config = dict(
    n_layer=14,
    d_model=128,
    n_head=2,
    n_kv_head=2,
    head_dim=64,
    d_mlp=512,
    vocab_size=1024,
    activation='squared_relu',
    norm='rmsnorm',
    norm_place='pre',
    norm_eps=1e-06,
    positions='learned+rope',
    rope_base=10000.0,
    rope_fraction=1.0,
    qk_norm=True,
    attn_scale=0.182,
    bias='none',
    tie_embeddings=False,
    parallel_block=False,
    extras=['capped logits'],
    init='uniform',
    init_std_qkv=0.0442,
    init_std_o=0.0,
    init_std_up=0.0442,
    init_std_down=0.0,
    optimizer='soap_variant',
    lr=0.00982,
    beta1=0.95,
    beta2=0.99,
    weight_decay=0.052,
    lr_head=0.00807,
    warmup_steps=81,
    schedule='wsd',
    decay_fraction=0.944,
    decay_shape='linear',
    final_lr_fraction=0.0,
    batch_tokens=65536,
    seq_len=256,
    doc_mask=False,
    train_tokens=124800000,
    steps=1905,
    dataset='wikipedia_en',
)
Each number is 128 + 32 x the weight over its row's rms, rounded and kept within 0 to 255. Layers, rows and columns count from 0. Numbers have three digits each. The size before them is the row's rms in percent of the matrix's.

# layer 2 MLP down (transposed), 512x128, rms 0.0951, rows 244-298, columns 0-127
103:127108093135156153167144130163129121156139111187148112164122147106128051150134113082118028167183136132130146125086095121108135072081060110159124091162146092104112138151098144100162142159162117123188134090124137132101110130130137090127123121166147114128102082127170148087124148123157129138118110145035141199193093043073120156159106122187095121148119180092099147187114147115116108099091
098:129102108118133096143172134129110085140134110101118135086132162132116169134146108160110164174095104169125169099119142073061102095173149055112150131170173121168183179103160157153158131105123098126145135072181144146055124199106093149195122187117122089160141132105113143093113151123129129046132134121127131175216103130155156124182059122169129101127103095128159099173133117128142136070156
076:093132088093164134151122100119136131046126083187128102133142128107142101093103130092144160085175076122110130170140136126092112177113152084145155123115120181124121131096128108204145198164148120100149135184148127116093107177153124111103136066133098174170159131177159156056106132109122126087094153074138092084126096126145078118196088160150099076185133103119061148074130162129113117121078
117:118063111085127131131190223160103134143151126089114143097143124154158130105067193100158102072129091127065108129196172117151165094131146054131143176128126150142116107114091142146113100208097114104062091150119122130142116148065115145144140084135129145133111115130192150117114103134149104103097153096093138098124117158127124086111209136098191071104113148146103157154114167150129078109094
098:107117094149128116124138123167047118098116171080187148103122138144177147076149130192122133081082097087095071112083129151111089164121127121091177199126123106129163095084154104078063153142148094121142090063142078129120128091223119085180113116123136147124147162087161145084148141101194118103124093072151114134126144171100127166133079140133090102154121118126160118185133162112124136135151
105:118145112174189069105161134139128073155155213130161143117155076146089128157109111140072176126108070138039170150130139180127129077144114113123094145132172108198117128048165076138147144111136102126159129079116115147174119101132150163129111132179108174111133084072133147109080171118059164137111135147137091157116087125157131128113104076088120131110151119141127168145106154146139193171110
126:165200137131133125104083126119119228166154099121116090099094170105133101103102063120161122145114145130148103136126130125138136081132116153118192130091053138108143129095149111090142087210125173105075126185144146134114118074096152123054190112156174144152098131114165141124118136145154139162120166129111132131121167090092108115153119182090193161158087126125116177099129194129192119164091
076:094113142142148134145148148116095091079112093129140166055137170124110098146127096154135119116149217204100145145145173097145126128141142122170146155128136142138181127115120116118088166124133109106171111112159125049095186029103127168144160119143110120112134070145132163058133166130109132193139147159142103149122136143117102156163178085134136189156112061099203159089126102161121111080083
093:176193140112110119111152105143095130121129131130124118126105143127099148160119129134196129162109183155158117112114128118144143066075142126179153085106118142075104134189116126140187122119153163050170115135123095176130087130133140154124190142137142103188105127136073140155087071112164142175140182156141154152169156139136085143137077182170155190130168155171104137157162144157146086067037
106:143151150159186146170168109183138093182128167078144091112130163118044173091085122122138109101152131100160138154106134096174131154114168147064095162133075103134105179098177104103155129133189111197154152124159116153149156125063166136131136203112126143117185163068092099116089171129158129135095115130153124050114139152105160138168131143142179157168109157132121101157147177122142080133118
087:112059150133122096151148139112087156095158154130155144165136160135153183101150064164099072211139060126125134126137094104146114088134099130128102122130071137106086078162150117159161139130124163062124104116147147126067093179107183168103138132109134144161084127153171128065154117175110053078097137134095153135146132149127124112136082174090118132137167140124177142081071154109217116123133
104:151133124144153153112056118103126146043168151121131187097099140112128102105155092112172101109129161094101131121186082114077107129102085160157140089157180154056102066078126058128108155160168150139105077067157080131157164086097146142173152111112122120176093136071134134147078146097100084098101070092151113142155097150166094139148105178132127138139134120125162142164094152105084121171113
094:159092108128117128045152111160098107150116132070195116125100136149127140093193108138131182097132094133174151066147159224148089114194095130152079177114060080152171139090144124074126132158173132103151126112138173178135110128141112123155118079115126148146144115124120107083124106131130093084127106145077150160096156123159100071165102129188148187104120143160084115116112145139106138153197
134:116126137121092177135163162100082094131158078133141135169139146090117110144091141102155144109076166146117185127134189114157124151144134165103192150144117100148101119103093151192136110121161175102089133154115095204183191240133097172166100138121137084150096113206145138147111118093163150119150141118135109106127176137106183145138112089132101145150128122169127093044148139102186143099156
115:081105135128119139215164107106083141132183086101095159092144115080115115149138152141159110098158168085142141072124183101178198169097143190142110139119111062129091106117079129156153106108140165130099103194190126108143149150093118136098172136115160115111118143138118205128086147108085116092181105061120112116097146100107149095102150133079064130128144172109138089170128141146171139105073
095:172104103201178188107146150176114122117160127143120157176103095142135111120168125114170182133179161149165151161176088192134075126117177120168133080180167091092187145160170143161163126153147098157174117120104129143150124132089111123163102132111109125151098137096145118104128151130194132097099154172152119154113098152177088135101072182112125098145102181105103188123087132147124073196081
098:177159102153096155164133157099100137213150162061090127110116174133102126124100110151111117131157054111104139113131141184129080125103125088048143099141125111174142128081089138119056133140168155180104122141100129147074203138153152195127141135111147136159080116108130177141146148098118103143158150066114154091123117072179084082165106121115100160136152173084187096106176102135146135144145
122:098143209134121152107081158138142098125105144136149093117101110170141135166118124153174142118095138132069167064164089149116101086067038092160187071127169082158137101123098126087116090112127077159166114112114103121068122132138073085134107138143113160127122133124146116133117219196180127194125116134101112077091133193150140137123117160128167163078155127143158127133142165096129103156156
087:197145112139143126149131154121109123157116141175141129208124139100114091103163101121102072146127084195100152136072148091198131092151108113104109127144144138150132183200117160168087166153178107067149143190130065072162163073109119118149159096102177128159138118120138118148101043135131112122122143179074110114128127070152150157140152159112166150152086148148132144080114116149168062134120
113:121182123107123140142067084143112107158078127091123141143153126143132099135141131078084100104125173141160134147157065132192102063177046145146178057154183106126128133180141141196148163090114152109142181185132119127127113147124104048114128147164133128114088132150114197062130172117124100114120106160135135167126089099109128128173117062140082156169121135154158127119197154144100135143162
087:110090096131125107105057132127089136146169135145170137095091138132071130166097104139149171123156089145080164083172106136201128103164156090121155114130106208128100106175094114134133112114171108129124116117014169153109191100115134124141138034128056111176131164117161110164138112122100184131147135099135127137110124094148172127164143189132132175165129130177167184105137158133130133142107
102:134156163176197136134086150113056170130080165115145166174166118099155148111059134108106117153107117108108096092179104133112117112147088179187154159162140100127145164171061140120120116085157131169104113120152143148164119087146110099089090132166117102108173117168130122089113102144113123107142037088134073113169113129094100141120062145051181171106093110166144095116165172136133162155141
105:115142161104107151125122134124137170104122101096184143136155130087188173102093069158123110132104085140070188105190124092110101158144102115142103156124121118130117093104124161114082104145170155117111093096151136110173116211151100146124154145150171102184145108178154117137083113099138121085122107042120112142109130140121222106147121121068030157167064131167137135124150127098167174166122
089:093154101163162143138158113165129076159116115117123179120122149148120136137111111092172172179083083166143143061151106148119118105189074127149144147140094128120139159076120110115112057106148103109135136115129130164170145172140151103116142117133172160163139162104155091135166096123194155052079142151101128127102147073091194165044117110184062100125098144107079144160171172089139125168085
101:156045093154106125143114190039153122158100158135122063119139110103124129152124148126073142108157108143155098132125126085133137110181125134085105147127084048139116152164154118130113171138095135127123140137109083145212121146108109124188100133106103143101092136158123144175098139074084170203149108118149152119133109136145077151120119105124110052116165139169148083045154148185169107155169
087:103154142169163186109192136145171121136175140136115101096106091213127118098111070132126206130082128132139145133116169145139141144137121169140135153150115119099142175094108152094143124161173139119205112134147109121108170127139212140108082114056106085115157083133127139144130203136130155110140112119080156091162113166149156150140142159083102105188108156154195038154097129096140170108137
108:097131164162120220089098116158150094128126097143172131102108173128160174166152130095110125161132108126149143123111129101087134113119111119094154137116127144133101110107089107145150089106145124113076149073120146074134163106157060166179186110107148113106135140107134091160112175119165094117120118061077099120140197154097172073107141131204128194083086122108193097066126120117163195097169
104:131151145157147122156153113092134148137133118177120138168166069121125113119066070125147114118125125085093160111158071097140125103133087109102114106124090108089103117137128141164143127165184139151113150145063116133138116227110147141152108135090086109092146105149125146101082149166192126129144123074117070064110084115143121079116215129159115155235133138118181144115129164078122195147096
101:143134121145232156101131152141107100068082080117095105115159116155076061140125101134155072124112159164091126147148161093171093129176168079190102113116103142079134178121115123097167145090168102140141180140090082115129186155123119106116118140113173088108178165080128148111122155090148104077135107139115104139123135165180157098154110185133203117115111120159127197067133161103111117122129
096:164148179097114125106097135154112155097122128040169114084180126102091165125105116114107128144125174080110157123179156164165069158143116134167125155187103116110108119122130230135163124157128151108155135128068116101120175105153180185152132168155168119155087155183130132169091102092175105184143097151141144155179162125106168081176173146126130182171127129174121138152163160125129171110098
106:104174171171136119120101089112173218153105153120109130127123115123147133132129149079128129136140126161182172108180127138130115111157116078161136145138069101137167165096119119093082178158157113152103053132137082165148083122124163162175107165124153180090093126226171119099069172104147069102133119139093110132145143118155117071140145191156161139080156152175144188149151166134163136111112
099:157093148091166121127095177119123148131180127146122113160125155157076130147153140147111141082162102156173098088103190087177190115125104166160099085181143063141127126134157158112134131164120120156153183068130156105129161156171105073116171120135151107177145159104143138115170121140161126095153129127127138172052080119138123074149165163207155178080072121153145175121165084135187126124083
084:152092192136130149149144122185160092122118055104171093108110109111146130088203110145156127132111070124169166118122118187159054127150140154171098119114096161102147161147136175167097104129087159128134115088165077100101134077098137114111158118143184185190165119150161153124129110069088124119148150171173130182131096094157134145122168115163203130183078135096146161141132102090156151165131
098:084177133118058107123136185206102093107083108086183084103119146129153170134128140181179134210149115118188179129130081178168102146123163185130083144136129162151113144136099151115132149138079161110131104107056104111150114132140144129160096179183122138089129132135141114187111140188130105182134140164137175185144112166123139144184087134129165154150140092147137092137117156111094177113092
103:119182173069137169150160128115136123172074117143116187155116147106092147140154200120121137083170111233132125143103155169151099156165091094133137070105143138076128107087188194097146124113123122097139120178113101121168088136114163089138181102137169060117092119154144115120159147178174148150194121148082120137150127111118148143199116115134159180092148125063120131110120135077135145135135
110:133136192137122185119121121170106120168119163145122126134090127129158123129081122160121102172128151167119064116115105173122162096140168089083097118127185113133136158105075082137128151157109126114066152088144152151120183181113149147152090073098137117140129170128178136158118183175158168069109169101111133056149173079136200139031159138142178153125160123139115152087185125112131076125111
091:097123123142143153132175058116086105138129113108117171160172111121134161137068156128050148108119078095156117127147090161128131137166118091129230076110136125135076143111100154077124079167182060144132137093123144127148131187112175111148139153126091119142125138178147095091089100124083125112152149175061108143117112084103113094172164148072101140110157114089164177153099124140213158145136
110:148157126108104129108176113158173140183166139104148097079132091153091065174141148115068202163088151135107124086107125118056057090142096147074126154169130153095159123102168138152081096132111109122184110166125101157098184131137172158143148176123136102107143093118125092094143190097110085068123103166137104102107185166140157093099114168124154167076145167095120173106134112101104162150155
106:143119141155068156092112123100057172185092095105167142149114158085192176127143108095140089117109186089098101136134153090163120151124160115170109097155142107152133094196119126157083118138129186149120115127107111167150138173127047111127151097168187064180081102175155130124130134148137097126152088176145182103094090168083147110142101071125114154123105101129193081142125097095082112126126
101:093119081144167120067146133166081070127058087122143188183121138108158148136118130091163109214140087108094162179133086157122098142187151108120150195153122177161112129152098087068108126123078117147143164107166142205084132142139132148094125196116132149074125145099147131086168100104122150161079147097124122146104180118166147143141128086112150146118056109152107144126152121089113127145180
098:123126137205094174150126083116081102159144172128094133138135157126112129144110126131104163147202179163109159137187082117100106130159141118129108070128104143098141103055153179068124109145152073143099128190090103146087140126193154144111132139096142098149107167111141163103064182079133141122156158176133150184133152146089161136214083085122173160148160112150133122128073133182121113115152
079:123118175125166156099145115129153158139178066098124090037102139106181099087163109139130130148064126141134137136143081109114171050172118143105176149112234152095100084180108139171096095125102099092153141141098121084146107152097140114119130107131111115191156138129114193094116112187121133124115093094116117139168168102087173042150166135083093144138118122148162163135160117113133122113094
110:119128135155094133210144124081101151174111173213147165093098162102136136073168114106120146145170097133154177121190092167118111158129143133136136054119130163049088174104121102117141109110144212163112132145153122150109136063189131108160107141093087213158110149133124115161113133098103110103165096133147130134066098129138094174139099158074105074111118102147134106109152084151139105114142
085:106097176150156064124108158141129144105138095085139112091158090154116113097110094132134182147123134099058131083135134145205069146140099129113142094143101084155219102077118113143143160139162174133090076076140168150159139111110134129137133203132119086159106137160156139150138166133162073146146123141092159153150125152117066054120085163218091133120125124181174164159165117109151133136128
094:128165154090158171133132113184157172098125090158115089133123091158168146121113084153135155124178143127157129146073115115135114182153163123120105045174151140106177131114209115110158158130143110153164157111144150092111154129125162139114173120162117124114080141115175177121141104125121156168189124084124174063161155157179210155117127072206166170150095107139167132154111074116093085104149
100:152108179141055145147070134078134161133117115161135092135111119148117138112036104185120098122176093134109098103147182126080173047150149103133168132054116116101163104136199126105118142139140064097102121117133109136162102128116123173143093092187072099139138227117114092158086109093158112145111085109147143163142159125135132160114106164135147114125140089101133176107124120152093119173067
093:125122092127158087125150106076103059158115134168095123149136107093123141101149116152150091127117129151176115114109142164200126161117132109120047172152111150087110151126130150188121035105140153148126121182095091169192104145115085111110146153117131123098141029134117126143108125164078087133141136121105127121091166110094103116112129041099232112101145111150139094151104065130107099145099
077:132147108100131163095142138162163101173134070121075078171118054099102131164115150114085130128088115130107101086131106101138094136113079086097026109117140085090132159119148206154169136165144108114124143175083152151172110144165090139198096136092158161151123171160143184156121163129177111125160158163144085150117181150122163081106159131170116154121172096149148191090105106106103140115153
112:127121183110101127104115109150056141081082119175172184157115111040074143135127116168119175130131171143118099127092102160172208158136170113085123130128140078046110125095122113113143149148148110156101156166084133112123136126127148111156083120119198151082152143081118084165107122129194150119115152112092110137173100099096156146151106204160137164168113129181126172149178154156134136087137
119:155111075129138141135157161124132048117140118089181131080114085101138135066127163124129133053133147115181151145123186088130162081122170166159157139194079105104113139160117134068104053184140182101154095130118088124098134180175132143180073124126109169106175128115133209145076131134131107110137135113103153068103125163138135143137113156113110140108116179074075159156088115159105134123143
095:133137120132123154135174088123184121141083133081152125136137088127080129138112167140157111130115126195146093047139117138088081058083191164130132087104147161150118119137077066131113125202067132105119143132137132122093068159089169173109105103171113136117111163111127172119109113136143147106152125165062149123126151062097110197118099085142090068120105112136189136139099172133129107057092
072:116152139112078166117116117195110130160156157130109125130082139107127182098110018127115140096130089081137127110152088112172063086127111185084137137083084113131167140142078127132129113086108123114130117196094134103141147146094144213148161126114162114123118139111153138192130136124104049121072065170087151148114104135089143072128145143116098198179101150158093117135133165118149121153176
098:182093091140083159109080151067136100091143116149189110100104143056083164104106103138116130074099118119097123117136163142126165083095184134118146101157150169105123161126166152101125129157178080195057167110159123116102107111104125172181077164160148129129104138182146108145137087117182096117156084103117110130149173093157169119151152169125064177108074078138116146109181169084145139120127
112:179143113151128099083159255148151086185175210118088087104128176181121130086131111161153113099124096123141155183111119095099148131088143130148100104093112065151103095131172155108128145121133119140091092135198183156126168140075114123139144115145145139088117144123120148181160136117168108086089152098158149136126112122130116108111088104105064141070192100120104117139103121155139064134116
117:168137140142141108153106136123151161136086100074121086053174130098157144171096104157173118137119135110161146165175177163085100141156098179156144161133085126106142163138115142096097144174111183088124154128169134112168093152164129087140093148195090083144120116189169095172111123143115150123120138145109145130139204171098142086201154053054131143123084116117127119156096163073089160165112
# layer 2 MLP up, 512x128, rms 0.129, rows 245-298, columns 0-127
097:130169149140157152118105139119111137119155094184134126047152158129086106203127113141103130151156155092127178141115093056138136114121195134132124117119125090186141180142122135152050114059095156153117141137156135107078074152111131111149141136149148130115104095102083111153126177097168086181122134114062168111156154108136140106201104101144156073090134084083141040094138137163142136090167
079:089139125135108140103129087157135114129198133083132150148155158132094147073201122161196096130150114155151141092099183151105092070134141154124129127146103154158116132082115108192052152107117146181159073150097121118166138070114183101161130127159108111126128091096113105134172210096090134104146141127146135043146143093183150121116189059138169124101133105129136081135073143089131163106145
109:129122141128111125086189172170202141102123125178151089078115132078132119170155114118157096100109112134083077157110144112084216085148101096080147164121162124181134079148144147182124149145107092147175091102136171060133118157140106128083139105108163169105102189136141144147129103103109122121121176070055110149104150155058087146153108113165134140127103152178143136071123115158153118098180
097:166159150154049120131124082168126186158103128123112134092135145048119095188098111100150069111129132101117130123127101130115164123149154126082161151144101155127191157138131118106128097121133166112140090156193131105095138166123099120148117114188124136080117121139171103105135115162065115080107077133162160169043188104094121164130114131084159178121078121038148140184120107133176171159144
108:127133113104152108210123150081142101111126145124065145079121181093145093122185162137152088148111102122129196115150154129139199083042177121171158122128141152120126127153183145154112153083161158071175179158177142136090099129104131090102120128163151202111102124133152130156126133149142153109084166110186138115172099107124106158148092124087060101153061114077160115125107086154151104121119
106:072132107154106116035133111117205147121198148108168156132132117112144146149148148132164127107153116090118102091117122142077152142143097091150074139131100123148082117179066092148088085127170155136162087104121128133157166150155140136103114078117143104144148142130129192146122089127112184104067152115172073139120109152100148134175138095180135164150223082069083109123101079166120113101176
093:099154127151090020157110136081145157129093231119089158081140080137154093128111146152117135071107116057135143124146155171105125134130080139139196161103142060150135159114097128111131112118151133121128108140128158090090113128157091154041079157087113124178138074112074106145120129099164100124163124182127095109133123107149073133093161132110125121176114144155107068130115136175127114178096
097:139124186146095134091110149161169105172144085155099136068113151146158103103101099144120144140143159122074134179129152112114132099126147157084149205147113124108157160099109079125070132141125161136177072177115146157099070165110117137097101145176128150143135138121092081112128157125162043133066097145145114127127233172102190112108099152125116106147109162094119098107126098181107070118199
108:097148096106113144134060158083137148106124155119144117081130118124155129145128092094075107087127104172070138153115159142098144024103150066124158131118100143162126138111112115144103129143092113132061160112153174137150115085156172133047127135178157174141114103141139124094114136118152164158119134110175078168130145146157130150116058097121066129097093177171178193098181076136098162104188
100:132107162096170100141111123103131082123088116116108081114156081125119180109158092094114139111092103119176137098144125172117058136149126061100205147103128100168160133135168172103175108115136087119087126101080116102179144091163110087129139156108123109122143131151124213160164183156050188195092131158175132157084123114077151132073161153141114097081143124085130084133169098118152152109111
104:154082127114136130121115093146169101044179105154108129162132157115106119151113137131147116055149126078196172122125086112072119102086152128172148160180116137092128147152110114098167150111164136112074109204149107065144113137106152162139127138120097138105105088046145140122161086143090109150063114158153134147046153059185084128148109139124136142098167101101155163124078071163128133109152
093:120196084104105141116156176101131144152131090169101078114102164106123102121090165115147117119123164105120142136078106088117146172138178062118220135137149141156121103121096107157198150138064110090091093116150149122102151132144121104099081149189116136118090168143199103183074095102192085130150092077120136159138198134098106066112145148132180167108164147090104134136152121110154123150095
110:081138095066072123093142145162128169155204137125107126152168118049134103116133164144143149150134128147130187139126103101101164150136110128112140162098181142129037097100102129126130095103118163182103107141123171130141160118118037103122181099088157182176150121102166198156148097117125129109176181115120094110134148142147087203092149149151080120119146082106120088176145143114163158112095
095:138140112161107119107129181089088102101132126107065136015140112152120207118178197115136111098115132091133131182161114109163099089132149146138132106134133123158126178074159114143077091136116151127138230149162177111080089105152117092127113101162126157094096061130132085111104124143100138173139171149132149110118050132137148128131117094122107079140091145198151134128123087085109144104164
108:096125127148107124154144089131157152136106168098130138082134117099110149090188116048134175153093128206073133167147073109162183143126086181160133158089073107137112119063141039177087107113100176128086140138119113103131096150120177133109149113140143121180133111132098105094172120143086118128085133078176143092129168087118134158178144153165137166112176049095086095112114133117088138124119
101:122096096146119133152161124190141128094126145121104082093207146150131135096099132105121145131121142144099116121143126108106125129130135140127138137112156139110153184102062160126071087117094126095095180163127114129077111116157122115117147078133154144126142047206132111149085116080141134119126221111136097179063108059107121104214136109107074068176127127118156088141152207185161113133145
112:095141128136085139118112125099128138132161176041156172163130141135147153150123116191134075129134139101108139125141125182110130162103156160144144152147175121172065129165103181130095114112076184081090146184111183108088075102209136097097138104150126145177111195090152097112118132160123107162114128105117084118137172136077101088162089087082095154120158098135051164152150138144183134102091
072:135000155152068118122136156064116142146106125140158138094155073106180138133124125097137090138070157129164098173137145115042148188083130110107123166083088154134132134193150104078106115077130126136121086115078130165110074149101094106110138143119158174160163113132150110127139160132103157147134111080118124159122150105135138122116096102151141140100100170134119141066119085089129216147097
103:132136119160176090120139126109076073154109113112155161151145074096125099096093122168113098073083093159135124115090167132148137100136182159131134100137125135142061109181088126187100137129065141153141157129172159132147133103120166146132138109053168094130105152119099163089117112115126095155145160083189136167124092080100178130122117081166074122133134135019202069099087127127167113110124
092:078167126113169132066083091136124161036149134154149105123102176148113143193079119185142098071109118149136134190119090125078113164107105133109114155173112146183142127137115136094147095094023179085074091176168094130122100125085097183102147104132114149166131117153136108157121108118117126164120158094128112190089147114160112122143136091094142168121184126137125127133142206101124091150128
104:160121129149099124107186163137144155130179159140112096174143147089118162108044185181090145183087118086157111158160178112104169116131103091112066143127107100171138120188086140176117138139067105101148102156112176123132098166142125117113104147139196118150092100145077149092090140060135183133083128148115101144111150142112136101165170132052153082149146124075095161094107153138074122145092
091:171171088155105119180170141129142098123132093160129128153190101114132093092124168118078124102159184169110108121104160152088138074176141125129145042114138126178128139149110117130165124102145127132171113106120159108101164111091150065085085158163096123183096062073130161119155087166122129141129145149155102119164125140159066157150108135180140157178130155072099133116122113230176114073096
100:160076149104073152148100124130113129116157137122106053130153055150114107094160172139139089131166133141098133099156160116104095096175137122160093140096123144064164072161097138124153129108083154127097088157118108102094110078087084118147148128090067093139072151056112100166144135126137125213126206147139108120106095174152156094125119064120191118134126107124148104089063180138126146082133
102:102137084171114157129150154164132142125177095117082166097114202138075128138105212064148141143123145122136167137104099130100119185083111089094119149144148137152146126123136101139083159132147071141201084114110150080128165110142130151132094100142082130118092146089059107155128103083207145125129158156144118080079155072145070134167124143114169070116109163121070123189125110072138133097154
095:096163110088146182123174196067120094092147146153071099107138085121073106149116160111092120107119134105105167093077131149149094067118119112137162090125134139134146070195094083136165130129145121166142054135160132119181099152126147143124190093136106109148170097135101130097120160109041162117150100163136125158112134222091089120102094145156143085125155103108133100176106066123139116143178
115:185135075128113142104139178117123080109131140150185198090138095169101175163138146131171107022184175116162100151068153215151111108137095077153109159095131126105159110104122122142107139136131120146124117159120110116119102111112133138155102109133109081104115138205149095144146182142192129176117187119143177104167142090113143103108142153130115107079096102109171119153076120211121130140130
118:129104132017125146138155203112133126165127129136155096168092138122150096114110182091096185163111145111110084178161127120107121101199161191105125104175139146107096113081137161124108119097056107102132102129164115125150110088169125072113188143100132188149128159064166130134124166158056171141155134081100137137144113168180115170139129118125138106114088138107150135088108136075138090072142
089:171103159130111117059149116090106183164168132131060117134185114069104165109130119108143101163142148091136177101064109103127092143128131109120132183078124197122072091185111098138162110138102134133118110115091113171091106088141131182114119138116136094131174028137138133153154092165120090156144128115128055136126144089168205115135149099105113117108128121118095109080193150107136121173068
133:137056115136115139117137181143127097116115184134114108108145118145109104079141186092107059144119112094143129110119133089151112065124107112140150114155138170127147139207111094144107154077162129141128134034157146173087092095148098067127168086103088156120151073084155150073147086116057105172097194133132125088099104155133142138138108145167166117150166091160140134085164102087094083094168
102:130164091119160110117132119072189081113093109155148132117128079116168141181169073156171115124106134101053126125132174147158065106146136130140179142081077180135156107124119152081091141193079098142094113165109146170136105130164127137148075157094058151108160135102097131122122185142072145158123133178179107162144148164112122127124163192103062115074155121093087155152117095127153102102088
089:118122149107083171109128122110111060093178100159086112122135180142125143100125144138104107132098141046120117124102068118155158107160124071129133129150137131177193074168122132151118168144156133078118114122198150172126114116125148127113112118150127083138101108162159094157170101063128113080178070094117160106156215133183123072074165115141118170139130207116099094156094101131134080156091
092:109119099144111118105063137059079140192152096169124128061114117120147121164075139119111040103154118111091126152170189141064115160142138122083130133150141085155118132142135120136156130186089113165145137131160106161107145152166077119071099146152072119094100095161096126086119124151098135131122101105093141087128140111058149150080135109133155107052105068157109135098108040182110126116141
072:125127116210097083104169099129133122108131150125081135059128119131117175148158162153071105115126148092139171098104130106092150078157116108123122142135113113128092151108092073091137167034161090151120156120226152197085085145139121166153148092124055133137145116132164148071140092096131088136109151118155141077111139121138130180075121134143103076157140119130087106091194072133150150155114
101:204093184161108140111096113122098135101143176130198198082124073156142120084147140133135143114085115125098149142154155128083153151087073151099141195093157118088104117185100069138104069174148163172160119135155113168160100124110131086161165136152163113122111119134060090155109109191155109113162187133147152145107145137144066136162185130160162186146134105141103148162147084087132150112138
087:145194108089119147088123080166136114174092074105129144118132131147108131169207152093129086085164131135134149118113135122112073145090065162133125101133137167155109152123141142119123165129171130113101156182123164200146190156128116150166184139107077115127155084109111086163094137125147157143228090073162137121088128161080048158101124108137167135112150172114132077125110110080149137073144
100:144106143134118101108109105068098092096120183170084134106124105148152150137168100246105080132101130076138112110101132125124114160101146067136158191137168178090120141145139064115125165116102126157156079106126116100141070143137156087086110125125103089111097128092153151060127157093168138123054087114086148154130089089069100104130148117072123147096126139166116196130099075097118163149131
107:138118131139117172075120152113153128159071153164077181115091102195107135099154130067095107135138080115144138134134130123160085134093185114130163137098128190143059090140062139085102150088085095127108111157091126175096111153092151183086097124130138037175143126124100046115135154189132192093084109176108125123109121167092136097124140112154149114110161099164096130102113087111088113126145
086:164046073129112147140141129135130120043141131137054132116093131180162077115129132069089159091154163136111148137179109116086152099141104191120180151096109109156073104108068124115129196089134075098132142151198169125178158070100117081126159167076093172105147124117104112158159099099143116159142166088171139125113122143130111097116149164104101132161100089150120123115124094178180139150136
103:166135142162107138160134066133126190123112119099103103149062170106094112140084157122110087097107090123116104172101188146108199038134125237090151134149117141112139077129124125188159127077105105070102129126174164082108082112104147144141127131178135122175133196112112135163152156132124118073176124079144116125088179130099106120148138170092082137142170139152099100114126137094134120132168
109:116081111150135128137123106093151136072089142134130150091159143117148163169098126153147132173163130174143129097176129155110149133144171075089083158175083144194196126091141097159090092130111077111121178147121135148179133144142110125128058085116147120123151100110139125117109164077140178113172169106115195148140133090093130130104122132071069087126143159107134059146187179149107133036187
086:143106107087067141146171111160101147143146161170118118123153085120100153119137196121151144060202177100094117115147167171088106165126187123159120130091121126099136138094187122119126163144148105200114167193160177141069154094185112167182116182169144146151156114116158123148146161089167168148153091202111181141154116175135100127126133122157124124123104147109143121128109110092213156154140
100:092151164138131159154131091138139126128216066149156099147132143109091146165067172130140131115120119102129156087104154172125123105077166118175139170108139191092159188134085065114113149129178150120089127141101080130112148127166149103058147156099122128124133178116108134182078149074163146083063142132152152192072196120106060108115123085136138092126130099080121108172105121103094131151105
094:076169082098135104141168126115171093113101162154143054142103026149129109116172147086155140090130117124086155099063136116110130132147131141152197125087123115080118160150045121070072100172098162131190152164167110168112114081115126099124108104152159125133143130130128117175085106116127124159092135129166079139121118086175162107121178157088187167089158103099064137110145147146109135117109
101:152077132133111138211106093137103076203091138112119132144119121085152135152145194131142086094111162117164131154141156130137131109090176141119091165071081115127148133065072106179114109105115165097187085135094101178109130100131113101151161204119118176126142139132053156084156114124111127108162137139090121181050158138080126081132165093095170127088089121090148170153114146138092091128128
107:093118084108166125089145129146187199088142120157126177148104142141137108120133152127120185134108113176143215145131110099105129198080108112066102173138088132106120167090108128118162204130182120163169143140133154181089100155114157125140127096139094122088093041147122140216138102147113159116105168145158144087104072056125085147113177099084108110105131132158142113131113149100107127135154
090:227088104142120125120156122117139153108204128149153168142097154159090114110151118121125118116140172139136107065109129133088151115116088153069104141121061142153063131121111095116069141131148191146145089170169186144103098097155152172140221172148114164181187166094074135161144095138139152146106151104184168134147154131067165108123144145140120116121114166099117137138126151194143168127160
092:137142136073083177125130109129165094195082122168097128151131156189166091187138070099083095091136156084191149140154135167152119132142142140071139164098131119118171158110148125123102125092126163179090103168133136119112166092184126082097130128110206140137088068163101142116109125124166092108098195074127099145061140106094169068173146147109097143080109154107115150157117077125124147118150
108:097173065094158095151119183132125042100154132129153134144167116168102142108178182084060137134169154145096166145136085157171149221166098172136122173116104152155077172140084141156124118178093084121144159139125073142186136099129113146101099128098080172167132139193111145093161115127114159091143111138129128120080153172117129146054077141124112066133113091129142143123108115138120095147125
109:111131095130088109174076116087165180121174108125133072088113159062137149113103155113141165154132168143140135101070149124122109150148094151124183145186104182139112124110124138146189123084141097127019119117102100110119157099114178126112208114107113089118142097160162131100066065105139148111171133074133123097145149142106120105162126088153132101131223093143125079106161088159135144104095
091:054098053143092150079094086129086109132131149117123102144126093089076133119160136096096141085119095165148172145115139136078111200161146173160148143134110183137100137111137159111117158087102164093110071137110202139137061106141169151100073131179156085158098135083067192109137099147122198158091125117113158084166121101136088113127109140131106100136137152115084083130160161164119166125167
076:141068111206130111136121154104140135165114149141068160198125137143143126117150179160115135179141162147159188097137165155115129117142121185059162102139095158081119141082094115099119102141127140125164141157135112121102152151138143114231190127131082080127185146120100154118173118140140154130156156089137109179048142148130083094119156050068111163187138089082131143099112135128108151118127
100:112157131107133129113144122173127173101097088126155131103159175087109123165130116126130154115047143077156144087169144105079110118093108087124117102139115101105080176111138174137133138107089137132141151132125161132071112118064098151127176150007169137101212165088098108144125167148085127136162158076130131101142156071104086142153148067137114111131120067148115138115117180187117062102112
108:162133103110083124039112143134130162125095119136122161143151130167101066138102133093097103142208137105094128077175119118125116180062168186158133138110138159140124120125139146098138181141077166137179154128120173162084136105175098080152151154139127142105115066185058114168076169153098134131108146139132127156154076191146160095133111149135067085160102096199142118146125125130182157096140
135:083110173126097076116164184170091173140149148131132128132127085096044075106136138116121140134140151149093109083112136098101147136116109137061207139116125113155144128155107103138115101125131143129065074107148147089064140091095073129132174097082127195078138139080145161119132126115111122099106164126206090099063122120096127165123138178171108069119178146108147118136153120120124164041139